Weights of a small transformer language model: learned positions.
Each number is 50 + 15 x the weight over its row's rms, rounded and kept within 0 to 99. Layers, rows and columns count from 0. The size before them is the row's rms in percent of the matrix's.

# o: layer 5 attention output (transposed), 64x64, rms 0.334, rows 20-40, columns 0-63
# v: layer 5 attention value, 64x64, rms 0.39, rows 21-40, columns 0-63
# q: layer 5 attention query, 64x64, rms 0.394, rows 32-63, columns 0-63
# k: layer 5 attention key, 64x64, rms 0.372, rows 32-63, columns 0-63
o20 098:07 40 39 88 56 35 98 50 39 56 64 31 31 64 46 40 43 67 30 56 29 42 46 33 46 46 60 48 38 44 34 43 28 57 30 71 46 53 69 43 48 43 48 45 26 60 31 61 50 48 60 40 50 55 39 33 41 53 54 39 55 43 25 57
v21 078:26 38 61 60 67 51 39 44 55 31 46 75 47 58 51 39 50 72 53 56 57 79 37 72 52 30 30 39 72 49 45 67 75 50 50 74 27 33 38 57 60 59 62 51 61 28 57 13 42 49 52 41 39 70 34 49 51 71 52 59 62 35 66 86
o21 088:86 46 38 48 42 34 56 56 47 63 49 36 48 41 62 79 31 22 47 56 79 23 57 35 33 59 65 44 27 39 41 77 44 57 61 57 75 58 42 44 48 51 58 37 51 63 47 49 28 63 50 65 83 55 65 76 48 72 35 33 64 58 38 35
v22 067:45 79 59 82 53 54 62 37 61 62 42 43 30 31 60 46 47 44 54 44 31 65 40 85 69 49 48 36 58 45 49 42 44 37 55 10 64 61 58 50 54 62 49 40 67 16 59 23 27 32 61 40 41 80 46 55 55 53 64 35 71 60 44 63
o22 073:62 21 57 40 48 65 54 49 27 56 60 54 60 59 65 71 36 72 57 51 83 28 44 17 44 49 69 58 41 63 35 51 47 43 73 95 49 43 58 50 47 54 47 61 31 57 61 73 66 83 54 62 51 45 64 68 42 65 42 68 48 34 57 39
v23 069:40 81 31 46 64 60 34 61 50 48 63 25 53 15 58 56 66 49 42 44 49 33 53 51 28 34 50 50 57 56 48 50 33 54 71 48 64 16 65 36 53 41 31 77 53 86 45 33 61 57 85 55 47 51 69 57 38 55 42 25 43 41 65 66
o23 091:43 25 57 51 69 77 43 28 40 43 62 65 22 53 48 76 45 44 59 75 71 52 28 46 45 69 41 85 40 44 29 45 49 63 69 32 37 56 54 27 43 51 54 54 35 34 64 64 50 25 11 39 50 61 46 46 52 49 70 55 31 49 34 40
v24 076:30 46 60 58 59 61 49 46 54 44 58 61 79 38 36 51 56 62 67 48 48 51 63 55 99 16 40 51 32 44 53 52 36 48 79 57 43 70 56 22 30 73 52 52 45 57 62 32 60 23 17 60 59 63 55 27 49 45 63 62 38 54 55 42
o24 081:78 56 57 39 53 28 57 70 49 31 36 61 30 70 34 54 48 63 49 83 54 53 49 08 35 81 49 62 56 51 39 53 74 73 18 74 65 51 70 54 52 61 58 59 68 55 47 51 48 74 54 42 70 51 42 75 53 64 57 46 50 54 60 57
v25 070:29 41 31 64 37 42 55 66 47 46 71 49 60 08 57 66 42 52 30 81 70 71 38 74 23 46 57 42 60 50 49 61 58 61 27 43 58 14 55 71 48 59 41 48 46 62 54 20 40 65 51 54 50 34 52 42 37 68 29 67 54 47 64 43
o25 067:34 56 71 40 61 48 28 30 40 42 45 48 17 72 57 56 66 29 77 44 63 39 52 56 78 34 55 42 00 47 51 54 28 49 61 42 48 68 57 39 60 33 45 53 72 34 34 37 55 41 41 40 52 68 39 44 38 64 57 18 59 39 39 54
v26 076:30 56 48 70 24 56 56 26 50 52 26 44 63 58 45 62 34 37 34 78 60 76 66 27 21 44 49 32 46 48 54 31 34 44 28 54 64 55 48 38 44 74 39 60 38 45 32 69 49 35 53 37 55 52 38 75 80 71 40 60 58 67 67 69
o26 086:66 43 62 28 62 56 65 59 39 40 42 51 52 38 57 56 83 47 65 21 41 33 51 79 72 25 70 98 46 38 53 47 49 49 73 59 41 30 45 53 47 28 52 56 73 61 41 55 45 37 55 63 39 34 33 42 17 66 47 50 46 43 44 58
v27 076:59 59 71 63 38 37 59 70 49 72 66 67 36 44 65 46 61 54 27 64 44 85 48 65 21 66 37 32 49 47 58 51 67 66 30 42 32 51 29 49 54 71 22 68 55 43 50 56 39 49 57 45 66 23 61 26 36 63 26 71 66 39 60 41
o27 077:50 40 13 43 54 87 63 36 39 61 58 22 57 60 36 34 69 35 52 30 36 36 89 49 82 52 52 58 40 52 50 56 58 50 50 60 62 43 70 62 58 24 47 48 58 50 53 45 67 46 42 58 10 47 34 49 55 45 34 41 50 53 55 78
v28 080:47 28 58 34 35 55 52 56 75 36 45 50 60 61 54 78 37 50 51 42 44 40 67 55 85 70 60 54 57 66 41 52 24 50 54 65 67 44 60 36 32 41 45 30 35 42 64 86 70 50 46 76 86 47 70 45 50 80 45 36 49 57 39 31
o28 088:38 85 50 52 42 34 48 57 53 38 53 55 70 53 30 29 51 61 63 86 37 75 37 59 70 38 38 30 64 42 68 62 78 43 58 35 58 63 40 67 56 69 71 87 40 75 45 39 49 44 57 28 43 58 37 37 51 36 58 59 51 50 72 46
v29 071:44 32 56 21 68 59 35 44 65 60 65 63 25 32 57 54 49 60 27 63 52 47 26 72 70 52 55 48 51 59 47 60 33 48 76 44 68 52 66 40 49 63 34 55 44 35 47 67 35 59 51 92 37 53 82 58 41 79 34 63 29 53 57 70
o29 080:54 44 15 74 42 57 57 47 24 28 53 37 39 73 61 80 62 32 63 53 71 52 48 46 27 38 40 45 52 30 44 62 54 65 57 76 54 55 30 41 43 75 69 62 66 39 61 44 50 46 48 16 32 62 35 56 68 46 66 58 47 38 54 79
v30 069:27 51 37 68 66 38 48 52 23 61 45 54 50 60 35 33 55 33 49 58 26 79 30 62 39 58 53 46 35 30 36 00 43 72 42 40 50 47 52 53 58 42 69 65 77 52 87 73 63 43 40 57 50 61 32 49 58 40 56 47 58 54 59 40
o30 089:42 49 87 25 37 65 44 00 66 18 35 72 61 36 53 62 59 41 53 41 55 36 58 59 48 55 47 42 35 60 49 71 42 18 48 53 35 42 52 40 47 44 32 30 39 35 47 59 36 48 43 46 28 41 69 70 50 47 63 48 44 52 28 50
v31 065:49 54 67 51 08 36 47 58 67 26 31 33 68 62 61 56 55 54 46 45 52 56 47 46 50 79 50 41 30 60 38 50 30 61 63 45 40 72 51 34 50 52 64 47 76 49 48 69 37 56 32 24 35 59 59 74 47 32 86 31 56 77 39 32
o31 078:54 61 67 68 60 38 49 65 31 55 60 58 35 37 66 27 60 42 56 49 49 47 10 67 63 42 50 36 60 33 75 23 72 25 43 64 58 41 56 64 62 36 58 54 48 22 57 66 43 81 41 72 54 48 37 64 44 50 39 81 30 40 37 44
q32 111:45 50 52 38 50 54 19 68 38 28 47 27 64 55 51 33 48 41 63 65 52 53 24 36 35 23 66 45 38 30 37 42 29 58 70 78 60 65 42 59 68 62 50 76 62 64 23 47 41 34 67 57 76 45 49 80 46 69 48 28 61 39 50 40
k32 089:50 49 68 30 65 60 62 17 45 47 45 36 76 61 54 32 46 67 60 45 34 53 40 24 57 44 80 50 35 57 39 48 61 49 78 76 44 71 51 58 33 72 50 60 63 42 23 41 49 47 76 43 52 45 64 44 23 57 18 74 58 44 35 53
q33 110:42 26 61 45 52 65 61 72 34 63 49 41 30 21 44 40 58 78 28 44 51 93 42 50 59 49 59 70 62 46 60 38 84 66 53 42 55 82 32 57 61 55 44 42 67 64 25 49 51 46 60 58 50 35 56 49 73 38 60 43 75 38 33 38
k33 104:75 27 56 62 55 53 27 65 58 77 60 20 38 52 26 50 62 45 47 51 23 59 61 66 57 41 63 56 70 35 45 45 40 49 44 42 56 66 53 17 56 26 49 67 49 64 40 38 52 49 52 65 53 23 68 50 65 40 62 76 81 21 55 41
q34 097:40 58 55 11 62 55 34 49 68 54 58 41 57 62 42 53 68 45 53 63 60 50 67 35 71 38 52 73 29 84 38 49 70 45 50 64 34 35 72 70 52 48 42 56 51 20 56 58 65 60 57 85 30 48 82 58 33 60 33 61 50 51 53 27
k34 114:65 73 58 29 58 39 53 53 34 31 53 40 53 62 34 20 34 61 50 50 88 43 51 50 55 56 36 46 26 49 62 33 84 37 56 34 62 49 34 80 63 45 53 72 40 30 63 57 61 43 57 42 42 55 37 81 25 46 35 35 32 50 64 35
q35 097:40 55 41 70 57 31 44 64 64 36 46 92 87 34 34 37 34 27 50 18 55 63 20 60 36 42 61 47 62 36 62 39 67 44 37 54 34 60 47 45 49 16 44 47 36 45 47 63 51 20 50 59 59 34 59 53 37 49 30 32 56 53 53 53
k35 095:55 57 63 63 56 46 56 50 63 40 56 70 76 33 39 37 35 59 34 21 32 48 26 55 57 57 67 53 47 56 74 43 81 40 31 30 27 56 41 57 33 40 42 26 72 78 42 54 60 48 68 67 29 28 65 54 40 34 34 35 44 79 59 51
q36 123:40 63 58 41 40 46 19 60 33 47 45 51 49 52 10 50 30 69 52 45 93 17 69 42 37 58 45 60 49 70 46 49 57 62 61 48 38 75 56 55 43 76 37 56 63 50 59 42 73 58 63 56 58 67 66 37 34 47 31 42 75 40 70 33
k36 139:45 66 48 48 48 68 25 59 26 35 54 61 39 82 17 27 58 73 64 30 69 54 42 54 47 66 41 40 19 67 70 33 39 56 73 57 31 56 44 59 50 64 31 60 40 63 56 48 36 71 69 50 61 51 57 63 40 50 42 32 32 45 81 39
q37 120:37 39 19 45 34 46 55 79 59 54 78 72 50 35 28 38 53 47 68 42 53 52 09 30 39 38 45 53 49 51 53 32 40 60 56 79 40 59 60 24 24 61 61 61 67 72 50 54 22 42 58 41 69 57 55 67 50 67 40 51 30 62 39 55
k37 111:53 29 19 39 44 34 67 46 63 57 53 70 61 43 38 51 44 52 49 36 48 61 29 24 23 57 40 54 47 56 36 33 38 49 43 63 37 60 74 43 67 57 53 44 33 52 64 57 19 13 84 55 57 80 70 56 71 62 28 44 47 48 50 66
q38 119:61 42 75 60 52 06 58 52 51 52 42 44 49 39 81 50 40 71 43 60 43 41 54 36 48 15 63 75 37 78 42 55 65 46 54 63 46 80 74 36 36 51 59 52 69 54 70 57 64 55 50 35 63 57 57 34 30 50 38 59 79 34 32 52
k38 125:47 72 54 45 50 44 62 49 42 65 65 46 37 47 35 67 39 55 16 38 64 15 60 26 27 46 38 58 46 70 57 46 65 74 39 62 48 63 65 14 44 46 37 41 78 28 61 29 75 60 40 60 39 59 57 29 50 43 40 66 77 44 50 53
q39 086:40 41 60 56 42 53 51 59 32 27 47 36 52 52 44 84 57 69 69 71 56 52 63 49 61 44 39 86 40 54 73 41 25 49 60 24 60 40 52 41 60 64 30 32 48 61 72 49 64 65 66 34 57 72 56 63 31 62 89 47 51 49 75 69
k39 098:33 52 52 38 54 77 22 27 50 66 50 55 33 39 73 81 53 43 61 65 46 24 41 41 37 40 50 54 50 39 46 68 08 61 53 65 45 34 57 65 31 60 27 44 62 20 55 52 46 44 35 70 76 67 36 52 59 56 57 62 63 69 35 44
q40 112:59 40 41 87 44 29 32 89 45 45 43 47 30 38 40 44 41 41 68 51 74 52 24 41 35 46 63 35 40 39 58 43 41 35 82 57 80 38 45 61 58 46 68 45 53 63 33 49 69 67 50 52 76 32 35 61 49 49 30 60 57 72 39 65
k40 098:53 31 48 54 47 38 61 29 45 65 60 61 34 40 35 50 35 58 51 46 58 57 37 43 78 27 72 29 48 62 63 28 65 25 35 57 38 51 32 50 63 42 67 59 41 48 42 55 59 77 56 78 44 29 71 45 71 57 30 59 19 23 31 75
q41 100:49 64 48 50 61 30 44 86 51 64 48 30 48 42 42 48 14 52 56 46 68 43 10 53 44 71 56 31 44 59 60 59 46 44 51 16 52 49 60 41 33 58 43 50 34 79 39 59 45 57 48 62 70 71 66 48 27 67 55 82 50 61 56 21
k41 095:51 50 54 61 71 49 17 39 50 24 32 63 54 45 23 35 67 51 32 67 66 36 18 21 21 42 69 27 76 42 44 50 29 40 34 64 60 72 53 51 50 24 44 55 25 36 59 47 38 51 54 63 46 56 55 60 53 58 43 62 45 35 68 56
q42 107:49 41 32 55 48 24 38 36 80 32 67 62 75 45 40 59 37 73 62 52 46 66 81 61 43 51 39 41 57 70 39 67 46 51 52 50 58 19 56 33 46 43 46 65 23 45 85 72 43 65 48 23 29 32 64 56 44 65 56 71 48 53 65 47
k42 090:17 39 42 42 45 43 63 32 50 24 65 68 55 49 57 70 25 42 53 63 62 85 56 56 25 58 47 56 52 61 26 62 82 70 71 32 47 59 42 48 43 73 54 25 50 44 89 46 38 55 38 46 38 39 35 64 63 58 62 43 59 66 49 53
q43 108:43 54 29 77 31 65 33 73 37 89 63 38 41 34 55 31 34 48 59 55 64 66 58 43 58 44 41 38 39 54 42 27 64 58 35 49 56 54 52 66 26 70 38 56 47 33 31 73 70 40 49 70 58 71 54 27 61 51 41 81 67 29 41 47
k43 100:45 43 25 61 39 58 25 25 44 82 31 38 39 57 46 30 18 62 64 27 66 52 45 54 44 64 69 39 45 54 39 51 52 55 49 56 26 69 55 57 41 57 63 64 50 43 52 21 63 45 73 61 56 72 28 42 55 22 62 37 34 45 16 53
q44 086:39 31 62 65 52 37 32 65 41 53 43 58 44 57 64 40 56 43 28 22 33 32 49 36 64 69 40 39 44 35 41 27 52 54 12 78 68 41 60 60 57 46 54 53 68 64 47 67 53 61 65 55 54 33 81 41 47 50 37 77 64 14 61 69
k44 084:47 47 50 67 36 49 63 71 40 20 27 45 43 63 68 61 56 13 54 37 29 54 53 40 34 84 68 37 57 46 43 38 40 59 17 73 54 55 65 59 75 43 44 36 35 39 57 55 62 49 70 61 69 59 58 55 63 48 41 57 77 55 79 63
q45 101:52 78 33 57 46 49 27 36 62 34 59 36 43 58 34 48 58 51 43 64 17 35 50 35 41 42 46 58 55 42 86 50 47 40 50 38 50 76 50 66 56 44 41 28 52 35 61 55 48 48 52 30 53 78 36 62 61 45 82 37 45 66 60 00
k45 105:32 84 45 54 60 63 39 49 48 61 63 65 51 44 70 78 37 57 62 69 36 24 52 67 57 59 68 63 80 32 66 75 20 59 43 60 39 42 38 65 27 44 17 40 59 34 50 69 60 29 47 30 56 57 45 41 48 72 63 60 58 44 46 57
q46 096:57 43 28 53 58 65 25 67 57 71 67 28 48 43 42 61 42 41 59 63 37 66 58 57 37 32 26 33 51 34 45 55 43 21 75 49 27 29 35 34 52 58 56 75 50 32 51 34 66 58 55 44 51 63 44 43 28 35 70 96 49 36 55 35
k46 109:54 29 15 53 45 47 42 35 56 55 80 20 31 39 59 49 41 53 47 69 36 44 53 41 26 37 49 34 63 41 76 63 60 46 80 55 65 38 36 56 61 66 66 61 38 29 60 48 51 73 68 47 41 57 40 42 40 61 73 65 52 61 09 57
q47 103:54 48 47 29 45 58 31 40 41 35 79 57 51 41 43 69 57 71 26 66 45 45 35 33 21 33 34 66 69 36 51 47 74 56 50 25 45 43 43 36 45 52 48 41 35 46 51 72 71 44 25 55 62 46 17 72 63 68 71 61 42 72 47 22
k47 125:38 34 36 46 57 35 62 51 42 36 78 64 80 59 36 66 39 73 61 48 25 73 47 67 56 50 54 74 76 36 58 51 56 22 59 41 66 43 32 45 80 52 42 65 44 38 77 51 68 45 49 55 53 50 40 42 35 64 66 77 65 56 74 30
q48 095:58 33 47 44 66 68 38 56 26 82 72 80 35 54 46 66 60 56 35 43 64 31 48 54 50 59 51 21 22 72 46 35 39 52 55 50 47 50 42 57 59 39 40 51 54 29 70 28 38 71 60 70 42 53 72 25 34 45 46 68 57 21 70 34
k48 104:67 55 41 55 40 99 20 88 34 66 46 52 23 42 56 56 47 47 41 60 65 43 49 37 45 49 54 37 52 34 48 23 49 68 69 49 39 48 37 58 51 63 45 35 72 67 18 58 51 68 41 54 52 72 54 49 55 44 43 64 61 51 58 41
q49 090:30 53 66 53 76 26 48 44 49 48 49 58 60 55 44 31 35 71 48 34 42 63 14 47 51 62 33 38 40 54 38 30 48 28 55 46 48 63 46 85 64 30 45 32 47 16 56 80 36 60 43 60 83 59 28 53 74 57 50 53 65 50 58 52
k49 094:43 68 60 60 43 60 46 58 41 42 34 54 77 42 53 59 45 62 53 70 56 45 31 70 58 51 63 28 51 56 48 55 55 79 51 34 57 60 71 42 60 58 45 60 55 40 19 78 58 55 41 81 78 42 38 50 39 75 75 73 80 25 59 27
q50 099:35 66 55 46 66 47 66 53 59 62 56 76 30 70 42 51 52 57 53 64 58 81 71 28 47 76 33 82 28 40 29 48 47 52 34 42 66 64 65 28 51 61 35 62 43 50 87 45 59 31 58 37 33 78 76 46 50 48 57 58 49 56 65 59
k50 097:81 55 35 43 46 67 71 64 71 46 48 79 46 56 38 66 54 57 48 67 41 70 56 36 73 52 48 54 23 60 36 64 25 77 47 50 62 73 58 69 71 49 45 58 41 56 69 26 55 47 36 57 50 75 69 49 65 37 82 48 44 60 75 41
q51 093:18 44 67 33 48 63 38 44 37 35 41 28 43 34 53 69 34 76 49 72 67 62 84 38 51 62 60 63 45 46 51 61 34 44 63 31 63 41 79 60 52 64 13 24 62 60 37 46 49 60 54 49 37 43 48 69 42 73 52 61 43 23 52 41
k51 091:38 52 85 55 67 69 25 31 17 41 40 56 38 28 55 60 56 72 55 71 55 52 58 29 44 43 56 77 36 50 31 69 28 43 39 69 46 65 38 61 66 68 29 37 62 40 67 43 48 36 59 44 56 62 31 78 65 65 56 44 73 56 58 51
q52 089:38 62 53 39 57 39 30 89 51 60 55 48 42 48 35 64 48 36 66 99 22 40 41 57 45 63 39 57 70 55 61 69 44 55 66 57 26 61 42 75 50 46 46 53 55 46 84 35 65 55 62 60 46 55 64 42 27 59 68 23 58 49 65 53
k52 089:40 55 47 60 57 64 54 65 49 77 52 42 34 53 59 57 21 43 72 76 60 26 63 34 24 58 42 54 46 37 67 59 55 58 67 55 21 48 62 52 44 69 37 24 60 75 73 64 26 40 56 67 41 44 79 36 40 44 51 49 22 77 50 44
q53 092:65 33 36 46 60 41 41 57 60 27 38 10 43 42 42 41 55 59 52 52 59 40 31 24 69 67 69 46 65 62 57 49 09 47 35 39 31 56 48 62 49 19 49 70 47 51 52 52 57 56 46 43 68 38 56 51 80 58 57 25 67 12 60 52
k53 094:61 59 53 64 45 40 44 35 38 45 27 29 56 45 54 27 24 38 52 55 56 45 69 52 27 63 44 52 87 44 36 65 69 39 45 34 55 68 36 57 55 78 48 56 38 60 48 35 43 46 35 80 87 40 71 50 73 38 49 45 77 21 48 53
q54 109:66 33 72 56 58 14 70 59 45 59 61 44 28 37 43 67 21 44 35 54 50 30 69 54 59 78 50 78 49 60 58 36 49 36 40 30 75 42 26 33 81 52 45 47 56 25 78 32 56 59 55 40 59 60 53 48 51 33 53 66 57 50 65 52
k54 110:62 26 37 40 56 50 51 38 57 64 63 72 34 47 17 44 59 39 26 43 38 56 97 54 56 86 32 47 83 53 79 48 50 36 55 48 46 57 32 42 58 35 40 33 17 37 66 51 35 73 62 50 52 38 53 42 47 52 59 58 46 46 56 47
q55 119:56 48 47 49 53 49 16 74 44 44 27 27 52 52 60 58 42 31 74 74 49 42 43 49 37 41 68 49 54 47 30 70 29 59 76 41 47 59 17 46 51 70 59 50 41 96 48 50 18 44 50 39 78 42 61 47 30 55 50 37 52 55 55 67
k55 100:49 60 67 61 80 43 55 52 55 40 43 62 37 56 59 40 35 38 76 67 49 68 42 35 30 26 83 61 33 59 48 37 66 48 76 62 54 58 57 22 54 55 65 71 50 79 61 49 31 73 47 54 55 64 71 58 30 52 21 60 43 63 32 69
q56 109:32 71 68 46 63 74 22 46 50 53 48 78 50 39 58 76 49 57 81 70 45 41 67 33 57 48 59 56 49 28 32 55 40 26 61 61 32 56 29 66 34 67 37 68 54 88 46 53 44 48 79 53 53 32 58 34 44 48 51 71 35 56 54 63
k56 096:54 66 59 30 68 55 40 74 43 66 36 59 33 65 77 65 55 58 43 91 49 28 41 25 49 39 75 66 33 55 22 59 51 46 62 60 39 82 42 46 36 47 36 54 51 64 71 46 54 41 50 42 82 38 35 43 35 49 47 41 57 65 24 52
q57 129:56 55 64 49 16 09 73 35 60 43 57 84 60 64 40 37 53 60 56 34 52 48 51 63 78 51 39 37 52 67 35 31 54 60 46 56 50 17 64 60 57 48 57 56 66 52 46 39 90 48 32 41 51 33 52 51 21 27 50 48 44 57 63 58
k57 105:39 55 52 52 20 14 55 58 36 61 44 83 44 57 36 46 56 46 62 32 49 41 35 64 61 55 22 49 53 32 40 30 32 68 58 46 66 10 74 84 72 45 59 44 46 25 57 57 51 51 44 51 55 54 45 59 34 45 49 46 45 71 56 77
q58 115:30 14 60 51 63 17 54 17 74 54 59 38 48 43 52 40 66 32 54 56 54 55 65 44 65 32 58 45 78 55 55 55 44 19 41 35 41 46 54 62 51 38 49 59 61 20 48 54 54 50 51 40 55 29 44 55 38 95 57 47 52 41 25 72
k58 106:46 53 68 57 63 09 71 26 79 56 56 48 39 69 52 29 46 31 34 68 45 53 49 53 59 43 47 50 44 70 57 61 47 21 66 36 50 52 77 63 78 49 38 49 57 09 51 33 53 58 36 48 65 71 38 54 43 75 73 48 50 61 46 44
q59 101:69 64 45 71 41 37 75 53 40 36 59 57 54 41 55 34 50 57 55 12 61 13 54 67 78 55 55 35 67 55 52 77 36 38 45 69 27 46 41 66 34 38 65 52 50 55 54 68 39 41 40 59 42 32 40 68 22 62 27 78 55 40 58 42
k59 081:54 68 30 64 43 29 49 62 62 34 29 52 49 53 42 54 44 29 48 62 51 26 25 40 38 29 26 55 85 38 50 64 54 75 61 68 28 48 51 69 42 39 57 28 54 61 27 48 53 83 57 40 59 36 48 50 82 42 61 21 55 61 47 37
q60 097:54 44 33 59 42 13 37 73 61 66 61 52 39 52 44 44 57 61 21 44 38 70 52 62 53 56 45 27 40 70 54 49 65 51 66 65 44 62 42 64 75 37 46 50 47 17 64 72 23 41 66 36 34 69 36 57 48 51 56 28 30 83 46 73
k60 116:20 51 40 59 59 54 37 43 54 49 81 41 32 41 38 65 52 21 70 53 63 40 54 54 45 39 58 34 44 29 39 50 19 71 64 84 45 58 76 28 15 57 29 52 57 48 26 80 31 52 38 55 44 51 53 44 57 48 67 61 48 60 51 44
q61 103:45 53 68 52 63 80 31 66 39 57 74 53 48 47 67 59 42 68 56 48 30 45 32 68 46 40 62 59 36 48 57 64 47 47 65 67 35 44 70 73 62 43 17 27 71 74 45 64 68 49 74 62 38 58 53 59 31 48 47 81 46 82 44 30
k61 098:41 40 36 45 64 53 53 71 13 30 75 37 37 32 51 49 43 35 69 73 57 43 05 44 34 44 51 37 23 41 66 32 67 40 60 54 45 48 61 51 60 12 48 20 73 43 45 64 51 50 57 47 55 43 65 66 55 42 60 35 43 49 42 61
q62 117:30 08 34 58 61 44 52 67 28 73 79 54 36 50 48 48 42 58 51 36 70 44 38 29 59 63 52 71 57 29 56 24 59 42 69 55 75 29 55 65 44 34 62 69 34 56 45 60 73 44 70 44 70 54 48 31 38 63 28 65 65 54 50 44
k62 117:33 03 55 40 28 65 45 54 33 57 67 74 19 46 35 35 42 34 36 57 58 60 49 48 39 21 55 46 64 29 37 62 40 50 53 79 48 62 55 50 72 52 44 50 59 62 38 41 58 34 68 63 70 60 36 24 60 55 37 75 66 56 43 36
q63 101:58 61 52 69 47 52 66 56 41 62 57 35 45 56 48 38 43 54 41 28 62 36 39 30 33 45 00 48 33 52 63 49 06 68 81 64 48 59 61 29 63 36 36 53 48 61 50 56 60 61 49 31 87 59 51 37 39 50 69 44 66 39 61 60
k63 110:51 40 24 46 45 48 76 40 28 53 40 33 51 55 28 53 30 54 65 36 35 45 17 86 50 66 58 29 32 54 60 57 51 60 61 33 72 40 48 56 70 43 49 09 36 37 51 29 32 45 59 60 49 80 54 45 53 33 45 28 34 48 62 42
v32 106:46 61 59 61 68 41 58 38 50 55 51 60 65 58 60 28 45 49 69 24 62 57 68 19 60 58 62 48 48 37 73 23 18 46 50 19 70 67 69 52 64 33 50 47 64 65 21 21 62 48 42 32 64 42 58 45 43 78 44 61 43 57 67 35
o32 093:40 57 42 55 61 48 48 31 67 31 60 78 26 49 33 80 76 13 26 84 52 66 58 44 43 45 62 52 56 53 63 60 65 36 56 37 37 29 38 32 54 45 56 72 27 42 65 59 27 55 38 62 37 54 32 59 40 41 41 57 25 58 54 58
v33 137:21 66 54 54 54 34 30 53 28 69 70 39 36 27 73 40 57 54 35 31 35 66 48 71 86 52 70 49 60 67 66 37 62 43 41 15 29 52 42 48 46 39 56 66 63 14 50 42 39 50 64 52 54 46 37 50 22 40 59 56 38 57 51 37
o33 120:55 63 36 50 44 57 70 52 60 51 23 69 75 64 32 50 50 59 61 45 68 68 40 47 21 72 50 55 49 49 20 68 58 76 50 55 62 37 53 44 57 80 56 55 44 89 44 42 59 32 48 64 32 46 61 52 49 52 19 44 59 42 68 87
v34 108:36 58 34 55 22 59 63 34 39 54 40 47 07 55 66 43 52 55 67 53 82 44 35 23 37 57 59 64 39 43 58 63 47 58 32 59 56 85 58 51 43 60 57 48 57 59 18 60 25 83 27 49 55 41 41 29 60 64 56 68 44 55 51 41
o34 111:28 24 65 54 58 40 43 74 66 56 40 42 62 47 32 53 47 28 42 37 34 70 76 73 60 45 59 47 73 53 50 42 36 35 54 24 76 35 41 28 77 47 21 44 33 38 63 67 70 43 75 62 28 45 68 51 28 51 59 50 43 50 41 57
v35 123:20 54 45 27 47 39 45 21 66 43 35 60 48 60 27 58 36 45 67 55 61 48 68 51 41 26 56 29 56 53 48 83 84 60 23 66 40 35 31 65 53 65 46 48 62 46 56 39 30 41 76 44 52 79 51 63 62 57 63 45 77 40 50 61
o35 114:71 40 47 55 56 64 34 82 33 78 44 29 53 37 60 38 44 57 38 64 30 51 49 51 64 64 26 79 24 52 33 30 32 65 67 51 51 57 62 26 45 27 65 49 43 58 66 62 59 43 13 46 70 53 35 44 46 31 47 59 47 50 30 33
v36 112:67 50 60 42 86 61 45 39 38 37 65 09 35 64 61 57 50 69 53 28 66 59 48 52 37 54 45 54 33 37 39 48 12 47 45 69 56 49 57 35 32 28 97 64 47 35 46 69 56 56 57 60 45 69 51 56 48 69 55 44 46 43 69 49
o36 106:53 54 52 53 39 41 57 51 65 52 61 83 59 61 35 61 45 16 49 72 25 43 63 58 62 50 61 58 79 49 52 53 89 60 44 43 26 69 50 64 64 52 39 15 37 54 57 36 39 20 76 47 55 45 75 41 64 41 52 53 49 78 51 52
v37 127:57 67 52 58 47 33 63 50 41 55 42 51 56 59 69 33 89 54 30 49 54 43 39 47 41 49 49 68 56 41 41 15 43 43 49 43 52 56 74 75 85 48 47 33 40 48 55 74 72 54 80 38 54 24 40 47 60 36 64 46 56 59 34 08
o37 119:48 24 52 47 29 33 58 50 57 48 54 26 25 45 52 67 44 34 83 82 73 69 54 50 46 59 50 41 34 61 59 42 57 59 53 40 53 53 36 30 25 65 66 63 73 39 46 21 46 57 47 52 45 68 72 70 64 50 67 17 33 49 47 72
v38 111:31 45 67 15 37 36 47 27 26 34 09 47 45 38 50 62 36 43 57 55 67 77 42 60 44 46 38 66 65 28 45 35 59 58 69 56 49 28 28 38 75 52 55 40 83 40 68 52 38 75 57 50 34 56 58 53 60 61 39 58 49 52 63 39
o38 103:39 63 39 79 44 56 67 65 66 67 93 49 35 64 39 37 36 45 57 70 37 40 36 32 74 50 55 36 59 34 56 38 58 40 28 59 48 54 63 59 30 51 47 84 54 48 63 59 83 40 68 35 45 62 44 42 51 18 54 45 28 57 52 67
v39 115:46 67 62 42 24 49 49 24 55 61 49 97 14 50 61 52 53 35 66 49 44 55 19 50 67 55 50 33 37 61 53 64 92 45 23 39 30 50 15 50 65 55 47 36 61 53 59 47 49 35 45 44 34 63 45 61 49 55 50 54 65 46 53 39
o39 101:53 54 32 67 43 64 41 82 41 74 42 36 64 56 46 46 64 52 51 49 53 74 67 49 30 37 26 65 64 49 82 42 15 53 80 55 67 52 50 42 33 64 51 70 53 37 46 59 75 46 62 37 68 65 20 49 33 66 57 57 55 55 47 77
v40 134:70 58 36 40 49 45 35 54 61 35 56 73 45 17 54 55 13 48 64 47 56 32 61 35 59 75 70 27 19 38 51 53 60 60 55 56 57 29 52 28 53 59 08 31 45 61 44 50 45 52 47 36 62 42 60 67 60 74 31 47 42 52 37 71
o40 121:40 34 60 48 58 71 70 30 32 65 63 38 66 69 60 29 83 60 30 39 49 59 50 49 64 41 51 45 44 61 69 70 48 25 52 50 45 57 34 70 33 36 72 79 32 54 51 30 64 56 37 58 34 40 42 32 17 52 56 46 50 25 66 29